From a checkpoint of a small transformer trained on Wikipedia.
Size: 11 layers, width 192, 3 heads of 64, MLP 768 squared ReLU, vocabulary 2048, 5.65M parameters.
Training: a variant of Muon for these matrices, 11863 steps.
Each number is 500 + 50 x the weight over its row's rms, rounded and kept within 0 to 999. Layers, rows and columns count from 0. Numbers have three digits each. The size before them is the row's rms in percent of the matrix's.

# layer 3 attention output (transposed), 192x192, rms 0.0734, rows 100-127, columns 0-191
099:568509548530533515526528514508476466529503484503491504489508473386612526459424383426536493568551444471495554509462524560492435537504569485518590496495512429491561569509419515423486482499455437619558536471528556460511486674442509472506497458562578443452455488506500485485515468507417551387507472507531534480502479426466538545531512550481552459564492501502567449466408395535469492551596456482434476443470484458539441490500586446449556559553459511536514490461393433549461497535470524584542475564508551536469488410545481572424569532496548421387484556569573554493547543569516578491
098:463463502533446459479532624511547502540517429462588518570534504490506390494538495533552462501553485514469434525489471434485497440486451409533492568461494454551552536542561531568491452573574589493460484532575466521539500596405489534454483542542383530534453426549492488446501439618527606483545519528514498572484559475560543384498468515477523484525482533526496406429453577479454579477449533439521446543507524516486524477490541588529465514576463458462446576491534518564498450501531514489480459371554544419489537594437492420510491564498351381546540485571531522539486581526508489450
095:488449527581509546423465397558463459536500526505441490560530494576601521436494564472469510458500442513470507485492428498538459451593434391526606492466522490521473627476494459488419557496577505462478514588541476506494477462507466537375449475511500514506548466478467482535552510519536492508470608535482414479469529555470540437481518475468522499506393523423517483521553435608459463446470397489423435568484557496400548526551558440531516516433562468472530472563404521606527470431542457541572494508445484444516561562525515517494465569502591488490438525422517393545534586393467426486
100:557558432480463556485564536591410465441497559451471504519542579462477509491621518457551490492535485538484576490504466464497513500541485523414572543469595437423401532460491532519425520509416370449449562537481484511518611594535554385577523487627505524439498465524530549517444416449551474476575483464501461492493486437480450527461494532561485567531517486445484545420596423459491410466491449487497556519507589522484479512469582460413531466553514430441524551527386452429520527499556465564457543453562511516565491522575469509352573466493535500495492487507496527475522550520477462561
094:542508549532477481493444505586514537462452409472438494456590602510547562458518521439508577540498545471485500552557591483491444458542507480437441506562507537499496417431487484531563495546540498397576521503544543525478574525542556493517443594525537531406380424475463549582556514459493458470608448389546527588388578545486488501479505454370474421554544486533510454514541479473511436493528530456417564423478458479580506442535461517565437497450571406417525542455542448470576473523489429512486452497403501444442511488470522588514525435505547501408459546478547456472485448456451507490
096:547499654507467488504541534503494543412445523590467489429474487492529499432467437502559573578501463535540572472464437562471466530483488460509437535522543528479341435457567409549563486475421498477547516498478521483442590456529465586573493483593566529443470496592588496538510450479515506542482582523478492564454436511494525444424529368496459601492479530512518559519547485497472481527523464374502418419565542545571539559456553502541485509450484539484529528488485441457416440569492427523551499462425499527435624470580494465435567597497523474461563578529508542478485534512501522504
103:412524420550472395493484446486461568492553446521583414515510548457485515527484609467509513513426559544514392583468577494510448525515524421567441390482571436552480482567478506562591469501593479528549559517602491555482457502513470456451491567502482441432503573486610506455451511515475552511547442466508466424504466488581562482540401573537515599449398495485514469429511570459511485458517573529445489536513507534616393469478524504548534459543483503479491530552579548494569455454408489493486468416508531600540455474527581487484471492508545472445574438495545515424514530580558461526
101:508522538534498522477477470424460558486409487509471462473458591534463388556585577487496479423476483589578527466546463467521559534387424504525464395538573512479413555473555464537489480469555487534502478460586596475516559615501515428425488475440429541445469340576460420533553580429559535468582465510446425559514486540514528442457528535480569457501520461474462464585512539435473496500535479532536512564598498434588460474518535513478440538519510477560514479533476532510558470402538411520431489495521430463534473473550475547538487512439581491515385482448481476479431564474560543464
105:505526573538486531563488452535586499530478493514452455494493519566477538536473409487554519498522460427466613501562519512547513479466602563589531519568448447523474362548555478533498503507526512394487479493509536508464581535480448494627458503461441473487548443496514479505456493452588545545454515467527491391417612453493446563495547443468474488464451490414451514446430480399456583484509466550488558481527466589542515531540547551485492542484563644457503437447495502419584496600513506553484449424469507412520509421448436416546443537491518471459486497438504395518472459511580586432
108:489602581505454491501411466470489564416542479549489568493501558551503518472467511533495419510520591504488528454572490527521452612392515529449423504397494532456464474504472550593473568546528445514476541524422607491511457547468563526462468456463511543507477455508457522535587428451536460494436575485608433540492584478529462539536601560564443538478473600572498516481420539510528601582510536574506573491529495512526436519561575472447502562515405458533492573559448502585547445515546393499539509495439495504445447506486475536560592435495453438525409522515522494470568416442427483509
100:439478503455596455538462492537543468524441495468479544599457554446502483551416568514414547458548444489489566547469465539476507530454466442485595476528477559451494532544551542467477499526468474590474439450552533632517536497569490465546472598522526474521613522588556558494498486478448508522570494503609520480530623536485415497558491549504519466531538489468503545522514504524400594464576468440475460445528572496588569572427472536437547641560456444550492482500565521522524469515571576477608535475457487497550490382481584548416474483521492508502522428483462471508572523571572439438
100:512439518476517460564523509572613476606523604500508426520576469483496607483558457377468473489523543529470485544398523409442497492476529453535523570498584536514465526551535549484548483501542460551573492516441477462481486449476567497524500431450551513486504628471452544490456482469516486536494568421573488540509428444510480556459498626510454538428443459412495443428530558459480533381466586525363444507495465494408460410483525518476521569461530504540421530530580543432605497497466503460431508531483575495515540505464451531519540481492452375529504527488569452498483502493625476495
104:406534507512457552429554546473529459475569575491498513490523435478443483527393572511556486497498459558524501410558498443555493543459471419476390506537562557495461558508506559409524543498428463562514532582528517599500487496597493381507474514487371598528478467467516497454430532479431498443461548467494471586541544473436542454472555549539452392515608516531488469476521509447449531498499376590487484511516583564518576581548532555476487431577512526540492424436449518475513545476480424532636435539486535473516447510521477555563524394583477483418500506466493495474522489543494475580
091:459436427442499431483558541519454555528516521610527441545523571456523517428539428588565540486503511434500546537531516479550436631569617547531473541474450528431595596485514417448546510501483514548509510495484493504405577482452459484508534382440531492574461520517510502493520526507430488450524535496501516577457595443420387555538563497434473523551502538496504522451552486416563444496495489474457377466405475428496490451486462421487433443516422419496518453490588480458481499446530488572574509531521479467407558417438562507434508483427511472427518529471439454439508438510521471574
105:476562564545355581545455553506472497475505403524435568535534593501567495522461472424504556440509514521518543564517545556459522510448413525554449531503558560536510376510481565487545590487566482506371462491552494487394559522566481539416447523568536545559418485488497472522466481495541480409490473454481418493550507456474478497536412587506528489434525550521523598484407417659446499515498491473524552484547482466429528523467443459493544519645525536548601482493515551489462564489436441481469532512485477492463509489582448500589447494509605500477551481530473556563520489484503455464
104:565424430582464396467444547479499486485483454552511524485401525532454447466554554517528457514473578452329475471444536505532638532508525474485533542583561550486645500549481500545578489532421418553534485467468466568541484427484447531570520443448508465534455475483455540506548515557603442531571547509448466551467386408468581450580462474559500604475527439535571517464580513547572499453497455469408500491463475554443393522590469493458511572526448447504576501527511402553417473522489561469483512503418454520434535532507514449531518516523501527500497439522511496480462484527490503507
102:457349556447567484408482520470521490560525533510498557556409434536521553559472461469486597495622563500479523522480479533454390534377586484515557517507469499481429518467475432507537573410512551509492524498533494463555526462587511579562543507473475545406495497524489533510535468479451541475581467348566467509517558432518473465469457468468396520485582455487455528531516464528421489582434549533505465499415446534522496460523581444546516531567484528508510536445402519456512477377589505517526389503509466414522507496543559572547508497535465507440493553523538581425489603505462517492
101:572544555529455441514473468413489420453472603452413494530557519569538510513481520593554377442518510518423464576460450510523549488470497464473478619576601501487542452491427434540576516479477537514478564481494564590509497552528497531448463490449484424551499561461547540381487466444468571527498437480419518579553537433514469486502408594487490518412532426565595481473511550502432448510551438538486461433528468437462518594555498537481492478462503458514577441515552520474502409517457428480582510501427437541499559552499577429517462464413474491437462446549599502497473475521406531511
101:546474493569443470501466584424541469528531474543460519508468498460505562553494506470432512525470504525515589505469557459463646474497495481507554317390440517449509601501456553487527515545461452517537540480559506490521445509516507598506580487456570508467485459479543556513562516484486396568494530494442391469574535462542535550511498511475554503464474474503474578507435574391500574579528510476510559484602415506463522553568465540478480465534560442541532467516437600523608547496571471564500507557483535564603493478371503420496432412527556471429455484498426559530523533501466505424
098:527531536499469477460454452419470561441470470532517416460413400474454468466445453521468464484359551458465516538496452573476439548599486423585511548524547524614531455492519537468547496474475561459510444498485532435479515518525607571440447433588516466524528566532501466555511509588499513520489458514490555487531527465484517535506437475423461376485449593492492434470569466492514469514421499610532462492562556505520445549533486454360543438528557498403528500550527581481448407506477554493505504507535524448482447501626358494500524504565501518550436449547503448489456427429569530443
104:492404530435572466437523553502418524409510466452520561523426495456492556443512498502523411454465550476553514417499410545594425503441454613564529479537586460577477450571466405506488562552520549502548441537528545471441534505432468564464521529480467513527494462428492541482442490421439431499518500577472445526511402457478466425513561554590510433521438519532402458474576472514468487433516507514587486534563511445433478573472544570412494476511397471446509428459512559508518560545506580522423416460457502470572456490406471543555452491523528393494544426480572488511447522516467567552
097:430525574606479428515508573504503516480579439556519498492439387457477452532514384550485479532575525444464507566425575547491493537457504509520519588565469449457487561474485580577445469547558469527505521516403535484490604425514493466449502507458495557526580484533502486352518547471515478557551571403474405432499511437519625452503506478420476516552440492453511541499564468514491506415444445487453501453432493433507442510441568517465478588505609364514476449543421476524439457441570496469459514469465429508463499483489517521388544508550473520492556571463548447496523448498535456559
097:485503575463525472443510529480500476484450517550515436471519502485496507461503533480468522549538486495495520505413484442404463520511547412542388573447475509439587457550419469460473629531550531568443463540553465568422487558499624590555539513528503506442550531559646506487482535484498432574583430549506435473523464538540392398588523488533495527417484535438530458572566515502448439602481521486440503556526564578481413450441524622567551477498488473454477533539449557480487453586447558504479451520438459459467522513438548448494523508523467359465570534484449448537488480502539510474
101:542530576576514443499420545429435462507431471473484486534523571485558422473632491474378451534459558524522458470511494477444489482556501449502440485512460516568437532562576467520422475479508472474543520451450492471624504478520495470595489458507463523542566453544505600559513489454585504500506432469487561530553533433426487507498596484510456477501480611490471455484422384392504421468482503516486554531496456485534616484472568496512484486454478462540435535578533506458416545523528618397598464627484493530546510444488530478561488522470496470530599537521412543556440599518473485551
105:487487467533540556400443514587454552627511501463600545500475494565508530519545388459571499537462526406451459568482545532505572549503501472496456499542527539533535422540423545485437606542498548508491506545403498560563455477558490451479582478586565489456583546549514536558566556518542522548564569448444556618462487433452560516485475531484647549500457472626451415431531530480512469469503422527428563520537499541546485475525517461514576404491457513521578474536468508484454518586492481513546570531527533416470459573489513504488544466472557476450576528592542441437476480490506570472
104:472485470468517532549440546408542508574481451605512495482486565513594470418564548469410477552586535437519474424540465461537461464505502501554574474439499476465428457479440497459455458560459531506457528518474503391387519440491518628498518536611490466405481488518457606544492519536572637585429458477546533470469491517567577532438521523471542480531483460438570453563523474480502475416519494562460472484494460547465482534550606443542527431504515480474464577521440496500557544559493503484541399537548540544466465544520611430550603537472559567513526445448516498410525454477590541497
096:484510497469525484427441481506564528491503485572560581613536528493600439508566461513494469547544445466456561451478493435547479602495527482505496511657513467559462531491506447486569587480505458454433438493463501406534408591518436475535523528526577517567471487532540493499376491505454589471558498517535512579489447440464504434484464561604511550400481440477512512464502565467560564464498484494439501449556493505588453533480545480547562532499406555446442489442441431432504555453569471498446523563509467458419473393442379491494408570487507548457451494502583551564572443517478490473
098:539550442547543475583501567448480476484463451554468445486520528452461527466537448528584506656439457529466550454485513489487509560491511453498535458457531569574389481472557451545434542488496478524491486437475536453450431481523495455464535533448556492491483456477469379528535538469461434491466520428556488397514474425516550590563481423509502374491548566535508485484560476514563415519515505566427457457465510504506378442481522472398516574583467456403488623467483505571567467483574553507502531575426620531503525447457469466586497478439451491538415458403486509414473506512494479430
# layer 3 attention value, 192x192, rms 0.0864, rows 101-127, columns 0-191
106:494514471530518519485516459461498528481590560529489476475443575439572483486503549542487494547570579531528494547485560542439465548454518530500475477538496530529541449420481462477464540494515482464521491511521522588498568493575471413468497477518589407510491491513538569424472594502560463487526447370493496396509380529559517547586542521490467439373545567438492579619513519483350475449476472473529432480529589535508399601463522451452413538427480573558512514479472455526503391418497523536490500547526520558508462554566492500518508493515489615502540455411565478481421366506511534475
096:492508486559457567480653501413555575583494462537465507494471431544426419544471461564542510488427558560497517579420528484589486516413442607376446491508486507454499474535561596519471538571436450502514402505412478469426529438446487498494590464538553612467462448446518503459550434447428454494424502473511572433574523543443580495429493475464529462482512480469453548495554546482526410479559513506601498406441557532606469509485435494484489495584467461511472545422501552533562465504439480525460472544462586529469479486466557498488533486459475545491529473537519577520554424471432536465
099:391425573461606540569527458492536466516550509530559422484479514533425455546525447460467500523424508454428486458450558506468625535495533466516471531540431511530493427559487590509457549404538441494474464542505468448535552465502428545547479460501438499423486609488460508566504607579438461532586529516647498495462540460473488493428532469445505480484510451546443453513493545599590445509455518520418507426533428510463471444580449471562477522507497462491492462550554503530515454473527443512554420510421460482462556545481432527539456496499529477435494410614479606437449542525398485399
095:407460427540559413487498421457417458547483504445603485456517458439395467499494499514489486497503484450527424575441562519463507463512478473476484606529574502414507533534467432462497428488463547474503552505488538450504448497456526598538449458468520617542596579505525526370489421529426457557555495604537468489484445451448536565403526470493428468494482537414460522456502518542556451531486523477578439496468557484465497553495495447517504528520554492470585505439541559567420567473538537453579465519526529537503411555559442513445613471549482494530578407478434527510390493526582583488
104:512459512463445509450382462491445477531577488544543550461571461462513477476550453495551467516463516429449523579583565470560574557496655607563616526445472525396435509511483534355444509490388416569444662442542500489479486518469518556512526506519392498508474510521385502476481497491485488572521537586502519527448552518405526441528548473474543446510513477482523516485529488534540479474543516406537454428523451579457552453582473413487536499464549487469405482508514527498494565541390463485491496467541494460498541487530508551433432504527509479553445482593465543553456524483496443544
104:586428552509580474530513501549492520477478555518454505402543407513494494474545545473344485496526596529495494550418462372527476428460498524521512477510420546467503484520543470438535480522472586585580488555508457591491534447501465557446555505561492480507527465480426516622618434543509546455510475467491536496524487587479397526562545482502507407567586486503550452529553630558436503452418516481556475626559552499484494465500486549411514540545562501458482378509421477535468568570508517536486499555557528549457544519551447453496491428556605455488548512489500453504528496537506555518
110:503472429487463440434431541562566513514631554570501497518508483469569553477544419433504437469520484552462432433439465458473498415555576519492476573520466571524521507509558560442577486551478488447466486538447443506517413427575520484563528449539463518505418565421542471462499445511554432455473459480540499527555517478470484531474467531601429455508432357456567569418459493607597483464524474472517515460461562468405465541500397492485485546484541511534389467625475499595510501561459562460487442490508586616450555490536552513480555559504429518549573492479490523572497484524535482500
097:528482457492505543517519472448392537432575576439443559555471571496482525499469494481462621474492459507514550501487625525445529492536428448507527508489526554530488455442332527512590515504442427522630445519516496471565462578481481477452447499475492528584463563531483478524426538539528486401499528547542464510504561548472511515510463531577460462510520555562480478524557451436582496516466431467565522503547532406599458544477485522479556561524595488493549474478448581501435455524448509579376438527490434542531544476570533591478530427492479524508446419494591448545533539516430356499
111:505443456484538578469500475468440477446506456500576557507502432389510446495538459423547533503528465530512523541493554443416641418461510527488578509462578414492505516517457525469398498581623546451468420535509521533508494460506480479481509481465422476525515402483495535465464513523542478505576503427494499491564580487498545480510515397590555445550476473422579378447604464519471397396529521493511497431448450400493539510421441424544490453508522487459436411532534520477488427478428579495508482526548566441503581419506526491490451417483590599529511489469510543479474533462590477531
096:485442564438454493412541493437382559486488593547493510509426549522524453539471451498506418576450604533519551470534550474517379537497420503509515511585572589564574549558517546560480520487538556499583608414447549483536523518491513486435570528519430507511462416438489426517501393486502516473381541443479554498456627410471478506517572504506466496494560430506577504419528427502550451451532451528439631482491400556447529524476500485481515446582483596490545519575518489574483490508537515507516446490486496454407445512500454526510487515527450585429561481460531454449456518516511539492
103:468476533538510469538456512475417523482447524543463552460484544515428568503498499478413501509496507535603461565517508524556563453440552513374464542527428520535559438475530537550471458510440559447442469522532528491487487512488543582513452551514480513551456495401477442603515481534502549526482402522455504468528591495534474423526502517502474515540557555617600467509525506511385483494583504399489487650578566454459465603444481454611529455532586479447406368491576475395460488518562507513531443434525433479506428520504580457482545455446465538457428547429484558551523550493509516482
106:585514470475568492503473481613456545538500485551482448525464571477519545512526493493519522595511543514528392444510494526540474538465446618517519453503466456466594522521532500564447515454442466494445486510510449548427454537403422473420463507492408475578654665579439567595504528553610486419544431515459483506473483497485512590451463497459540460516457464506445514543490447497590450494532484529555579415511474421455456472424480532499459579528412474522614620440463500505522493468463607544425502478486509566465486492491437457493562489520491542527468554544503487461510491549507582469
099:430544534525545511429526360478531439446426470454525517468533431521491532551468565531527427461507486512496445476433532348525537505533478452499679501487492464469507519535592456480514506460490398472466494481558563523511509463455569490513493572542544451574608510477506511474462460538494468543511500493489468452449505503542374458464528515501410513581474434535408555469496448475515507467464409514562503556528374549582487498542544462497489494473548495415520542527537609446427486563507584419503530553507527440519431607509431538528504507529515544564553550407454544520543595609501522508
103:568502392465483510524588504550388491508498559454546469486461452547584579418499501551499441531476591451539596594559434530491464447532512486477507510562488505509520621519398507507466444536538466567532499554448525562613593483452501577498402451517406520447477552525494600530484577538422439450573507541498589482534493523517567492384541475545498496524434418530569536549531555495520405465473490604476514456493544598512497456539462472506504438478529466487566495514518545531510442537405385477568459486529542507533585478518490434415505533560479546502461488400418484487507488490528523460
112:465525430480506478457399497541423441461494432560540483502522537468460485573557493408563496441584576565548528452526525526497481500467520536625515457475500435438476405464472419480495492455599515480534480486526474484522477546332457408467507493408495419499584487410522458463557553516489514572434452494523582471553552568536470554487445477470461446430545466480424519596441539434443569461502512561492532560540514466520587436499468536450569497431475518472493565507566493510473438512523470541470523481529476513515389574421570566498489479402449544406502529601480560490598496463540489434
101:487522453468546465552474526482530499476506484591501427500560453488522469443392498589419518538414521505482537455526567491578542457508515491553443464621535519492479499477453606569500483484435532493526579506525436560366468570454489562467518466571525521579503416425473492512589526478537505597443513528455484587463514554427546505518538526537419446482580471508461412461529492470612470437506507547482368490506503464522489494401410506493484456414448601541559555438463505472420533515474490526439493503500569516512516523562460494521552405611438575487467462414522534492595593509466485455
108:495561457468499500531543509626463642481467450482545490553497371468537509543500547401514453434457531509456519518560518484564507459528464535638584504537452513492482476511586481508441513500570443556544458497504542490506467493504545529570584556465493577567515574457532585518517400524549473640590517446532548440438482522524489481498463507483552439437507533433479563520479442491435392444461504560498481575481504547455477492463406508468553522458512533421555445529503557636533563454575545523513428522547462470492465468477441581441538522481515621454522432490464496514550489528484555388
105:595563521457565466472565453515515456542500512496491497521488437512492503498532482556520535396473481449561496471489443507432498529493470459506461528516480467551496452608514650510485490473504561456487452514422528508488418505566495493492450491608427539434446490498431442542620468544552468534427454416537568530386499491567471564503500438659484486503537496510585426574528441497493488448520623450468613524486526540520512535511593515606574498471581516429553468486505438564515423532470492476451470507566583489549538470508483470574439494392501446522598514457570446558519460427451478469
102:551478536522577594548494508569455426513469441437454444522521444507490548498499471492600537612523503456477499549522541503474492428440469389450450428517436480371471533484478540535543518585426542524469413488487519517492442506550639537494582563427537471395513503492519593429428464460540499526547537470510547517486541596440409481515570548506569575525489454553526501537433584536545516515470418553489522452450607515483514593425523514509566486492476466473367458499482474472517587493500492504544462509492559499535485504456534549463466541514598546430367535430516538469507433463442532559
102:399588550469551439534514451478607571498561478544513413532505523535501582483552493481473536457576365521505505545567524492524513500495527538502456474384486516490565501525538573480510496541434485466500554507457542585460552447496514460519518456483503515519482525467453505440522410521641486408543491503513587453484501468509532559414484485482617562553507512510580623445486600476525596495501437565436527562468521488495543479489497543522482506473437476440484598510442558437569468441416414513473607456525561511509464472606564493542496462503479632365465528531440505562527515546511499470
097:497414538509533507390439521499540447579440517432569458567551524479470514536519431468535551471513522587583467482514613414532499456472492529483626469535586431528485469526514517500511535423493487493508489458552542574436543392493550458624515519440572499578491526447437549547491502547454551536468419546481539608551438458453510443451561492500471489568478488414517515516597615526551474448575542598432393577473522485554484467513550471518518450449473462454474490457560503593449489578456532484518562474498470474443531569458501594508507547469455470512474478506523607478562479459455542398
089:456469463598460491563593433520530520493540522534521530552472468565485396413483517534454504456493469477564407513513443438520552565505544550513541447517502449492500459534464535462459438591475497585499540482572490503494416469504483500412467495540550446438462501468440510419544414519490566541429490500515581544489594480424398476415475591555512525499525457494667476563474531533515559403495395512449493544524580504540526456619591368542537544468493501466517445374432515550549417529573530465490524550529513436526566426536507496461425517537533510543487538499522489552435501462466465509
104:504506489562444532491436498501639456635438440454477504474426474482397471511404432563540543489433510558532520517582471499425539453550573502579448495520537442443581553511498493582499491498467474459498550531531482502560489535491471385535485530497428535462465483504472446488430534496496369551470516459545513551495457466497464510605453558526497482579510485497570480451522497492450535505598408448495499451460539493446486529510481507448579502486502463450451446398610550470480398435558533368440509612416424493448516607428544493432462465574480444496487488513500520539422474486442480472
108:522522393511455570517583444349470554437480407444522468513585549475424416459640508522434517480456526556534494412497545497530451562459461401552527487453520389448548568519517447617573508508531490473496489512545503409454531513444515532573505517498442435489464545438590524418397568553505526505608473480600501552463535515547487563470493482501541507496548501457479523528520549545531465557515566524513496496498522508448453497580504482446500452419496403480496402448547429535517483448464498466544428507479424519520492441559500581457481543453561440487443636530552518533540539505511475467
102:595497450395528552528518588435497443458500457467448571554596418523502561542526560500484514449449501495482542492489565548463597458433569483458378501521517524551470597489444469500572529472548498491450500525439402555528400560518429433479475482520497557467493380455459466459515454459573500427508514538482391557587521524417499455492501481460467486552538611476536590630482587505559566523497484481531421530473500475528438445465428465504473500520518597478511432457553535471457405453432541572462500479525535434518412550539429570447473442471532457459407486553503523486487480502478459449
098:418516488594544502528439497400467510471511533560406404473454587405523455454558562497574452511527533522498438525503484586448492512479447485487514524441556496554526439517445552507536519532460414577532501484535491526495589461421472464512538478499412529456525531531547498564508531422539489522519505406541530561570543471505454486425531563478600486518562464548524533452534481523444414413350478471481420567518447479550439391547450422474530464504476467481475485661500528499476474480412548507546557556566427526499532482590555552497509519514502503509592457417467402489516592491528447584
101:456526489535530539460458439565501452532512442474452494600505543513464482580404391482523605439572532506537460517479529487394492457494466568433462466514512397375512562587539533467585594502548547457638490582546534466548490554538491538513489494491453530479448370498526560548511515548459534556501485537521541564535568513479511432452441489591427535511520416543486499516474520602413598475468442470522539517443496614454468509453521493537601385531562466461482455514483451440511508559479510501486539484528498464542497590441535538441560473498527549431520435543521534449505510444575414493
# layer 3 attention query, 192x192, rms 0.125, rows 128-136, columns 0-191
092:439483464487516460525515522416498509524461559566522449479461414468464517609532528551458405469443491561491526567562585487487542455493429464490561505430394490522491491454533495482487476498473527618497471494479461514520405555493503601517607512551572522489445439496509480424421514487507441526513512377486533396570447417520606524477567471433474490521599461490550594541477462562503482471511574419502491496548516456436501541544444479453499495469528456564519568454515644472529481497468548573478586459487363537429493452456610492496521546506495523456520542444465402572443406535479533509
097:567503457426379522556509584500484404524605538484503534462438589543435437544489558600479561493431412507497529508485465502474440510516635459529555506611598604591500534486399477448510465513531497439475551506517493528513514484484557593443486494644480445513515492532509467533592536504514525497446473525466531481546398593540548419477463504435535546555472534523582536489562551469473470430446467588514488540494523514376529521473486448486491453482528415505538511588563532559526542551444449482502505444504504564512492435564533579453545533497433499556550459445544408523473504462489433516
094:553508388530549541460456534480588433558455460447414549492532457503534366431489549550480498455472455576474519561414437506515433509442536545544527528550491425545569491485512578503529513523488551525472441553504518452492456542514533617500475545524478396562517616502465490486552557539539488505448532555546621372382477578515491416497487489447618507599564521466566482555515529552525538490543435526556406549590564561522486542511533524421474501475512471473639557498475518496432458500475485526460570466526553475468431467564453587511520550500454508505489458452533475440490455522535446468
101:411573512466429484625543507489539412418466596501472526470429473536421542461509535625542483605566584494475496529574402537567572501445562371554453490538532516431405502456531453477488435460503522481449506495488457512446480493527440543488469604498468450494502453470518549517423491534432556532488513510513555526566460528516615495478500537471468451522500528408448459561507429496583498457497557453444469472553546469488502547406483415562517409424483477500552554524428508525519479554476488561501521487534516478458493564439372469511569463347567513502493497515497514469546487478389461479
094:617585436416383541514531537501514532526492475496569549531443518487465531485446451493464524496500490542378411518510497554469470521509552528429583540603465414431456442510447559540499519510626497558492455490435513431501492473509497534513500554439583498487489482520545613535635496484491436442496411508537463457545580507528534531553430588548541384522530515453495490504507446592501613450507545580549519463460497513487478468439456480516539545477491470564446563459527427480429512550476638550450596503546478459506525482532420490507557432551478531541525578473484529507405488543446418484
098:555503503508526438446472529526437578514421512518454534414528488441497478487506506456530373507569550415535511466528511507495579464395511567529473597572473527393475534521526430538544451502486425546511529422521425543653610531500485500434556629468471483488459430536602514469456485469402525432541536487483490489525485529506424480486514497544485515463538378498575508459492485540461565495519557510520441469629564438520521435420576537489517545591451525483486506481466442442517534516452474502434565493589494532525438627476463531494461555452499422572501456455500440537477499473552466406
102:459532485511494529484475472572550440613469459482464483468512426532485608603476572490530454488553495467560570515456593523576482493591451453446525485494468516479553524514465567489531542447479487435511470551451459459487413510534390489495492506538413550425547496528454452505558525476457533466505507499457484457578551582403482405505546438534550467476550554479598544544581446491576478520409626574506469559426448476498434518364464460573462434516565437451550532401530488560579451457517566447505536453412414545536411494487495442406519469471495535476479515457509492518478418452493465550
093:492554478506503449581526539497504511575513563537483561489528488475546503489433465496520467534430478466621607436534535357469490523527416435429468432511483482438523600471563503477511463548422531396489459516501391560640454509546493545588428509557559473466518483533453414540470588526453429522461438471453386500527510492427504492502520521468534571559515534455443518476529541501529499533535515484514402573547491530461558450468600509393539449572529441459496473456461469461526557514515437464545423561391458577479573440444471565489574584479513539476498522586541475435468466464474505498
093:546438572492601413452521558412479448494439550495526339532498435441565527586480499543482588436445448452577514417469533391526515497454469540528523466412516453523566528472617467455457400533408439416527574453531553562546448602489507604533494501506516592478484515493511439566503526481435481569447526486490479538543520497479482577490496502551553614573511512451483560428514524462474512541521521435488467569491578506481554439533487427437469471416565545505494438482490551501526506505411467568506570493466472554540582556460537571513516537521564492515562485523451463485496447489573502418
# layer 3 attention key, 192x192, rms 0.122, rows 128-136, columns 0-191
095:535431556521444546491517518554457524492539475529501518509525559484483467508416459495453623502574464419508530538550448521447486561433570483471535606507514530430512489499552585459523474500426511504548526544482406541551574575549517417512488520447517457442480517579528524464496422460521473504534377640523468538449510564438451484471472500570635540474512536490497507398572492405498496470500466591531556537503506431560488447524551525581548493568607573473468539513480388464479555486367446393481435492502537501483542552540434531467472459513514439496506482532600569536622452525486515491
104:485519507495522507476556579466514597523549454556537466541549452515530519538491496521551463479545564489432528475429457557516510521521505573448558544476459498568533426478461466528448454537527505495510432471456467452477465527494438481522481594466537420426540525394459462442538470563530394464552477425451509529406599533464524528436404528603411601568548498563492453517588420565503468448557498519571504526453533440512506457400488542499485464513607546462477538346543406447449440535464471508453497405492536504409464599476477453492530475496503475405457508457497431510491456644526552528
102:499512488438409488559522493490486499532556638528551439459436471456584361537459549527611543489504517477567585386530549426532528457451471646532551480469554454461479543483409479597585558478510486455550545522515512519407542491522467464438406511436531548488512477431482543472431506512538390371509523460463389498495509544496487427447530538487555544534415516516538520472500517474539491503385457548487464539478415518462578536457491507529516476477507485509516553539515496579469447502498384503556482453524430517561432472481400510492509478536436491464503552497417434494462428534474547426
105:434465573520480530500466507566425580515422465512461521502541557503486493487512515556476503423475562458468429493578481504508517602599528438469508510516473513549517518548559615577491489554481545483580442580511484428492626488541545457438460464477437452499479464437440466446537508530540447444550553471505520492485442496531478386503494502461496398541529453477398536437536580399518470460569451584532491538514483528384401430595479488425502483471592503452529544561545482461463488456423561510408440518472499538406504480536569474387534489557496537446472498415450552475468449396576512554
091:447489451530431459564523480573544477514560460523429523497448496538575508454499560428438464623483426482509577465525484418544503430476605545559621514408592588486555476559557450557507516496582454393467505495497530566442478488466500521518515458501478504488495488626459484463523460522550544393524495461547472446411503474464541475563425503494565593501507474526469469502586488476440574491463489498515519482430556489502553553459522523569519515475544477466460536600517496494469478485534451483513473386500429561543448433570650477493483421477525516465551473518611448481559496576421561600
106:489446497433463523495539520532541548483507436464587528435417445507495525606489665525477506477508530621426506501535554427556520530557497530411506445478463512542472564559464498505523578436444478458580526548532571453535436498444534502476434445497543469488464461441475414530539565597441471506484463490487504512558532490549614505555535584505399530615453522466549495515510512512525503531486457504464510498455583552415490566522537465479436477513406528549581465587514482542394429485463503521607500533393495463479551422459503470456478492439460567508385499522423560528508503581437514591
114:500494573519415494476491378460526632477475479508563522537442573460542434445441512460426526515508510550527455538533502520475523552514549433551510581546526476490450478484520411448531522463487557504546517472468522486477555523458490493447401591491570434595406408502479507481511379507582572509542492525474528580396549439445452512449442518504463505507514524507499621460591552433519516437501430540515517487524476453474456418574550517438500495576518519427553515491510473475440527410453482496473479457431535615518355495465426462390400561514515482471581497545474407480533513472440539514
104:500457575578571461404494554463550534545494504460430442543503479406467524449521528561564519507529404517536397456554529574513527520484459448524478431447496470490550487464540510487525500536468512626468536541505510496440472546506453476440482401477410440485497521499550460470453422532437634506461523598507505551457565506574535496567491525433498504514524528533624520504393459475492545572445515513518495517579477456511495401523491430503546490424518478534599403537520447432433463543556582488517437484534551523480556565478527442629491617516555496444417415437497588497432542495466456540
094:515567405477470514503464493480557504552457457463542531546529520513422437423557483466489493469475554445414551488469525543485494532475463456570518474554446473457541397597522506499562436491498481560522521581436473497626478400543511480446586441499495470559479551405509499499549522537519559557545503435466521481497464513524402537563540590484547444471516631501501443492504481503472446429574521592538437437431448432433537555576563605449428475462483500469455607458514576409495471473517560418473454426448541483444443548557504432499598539512443503466493510483523504584476535477390600521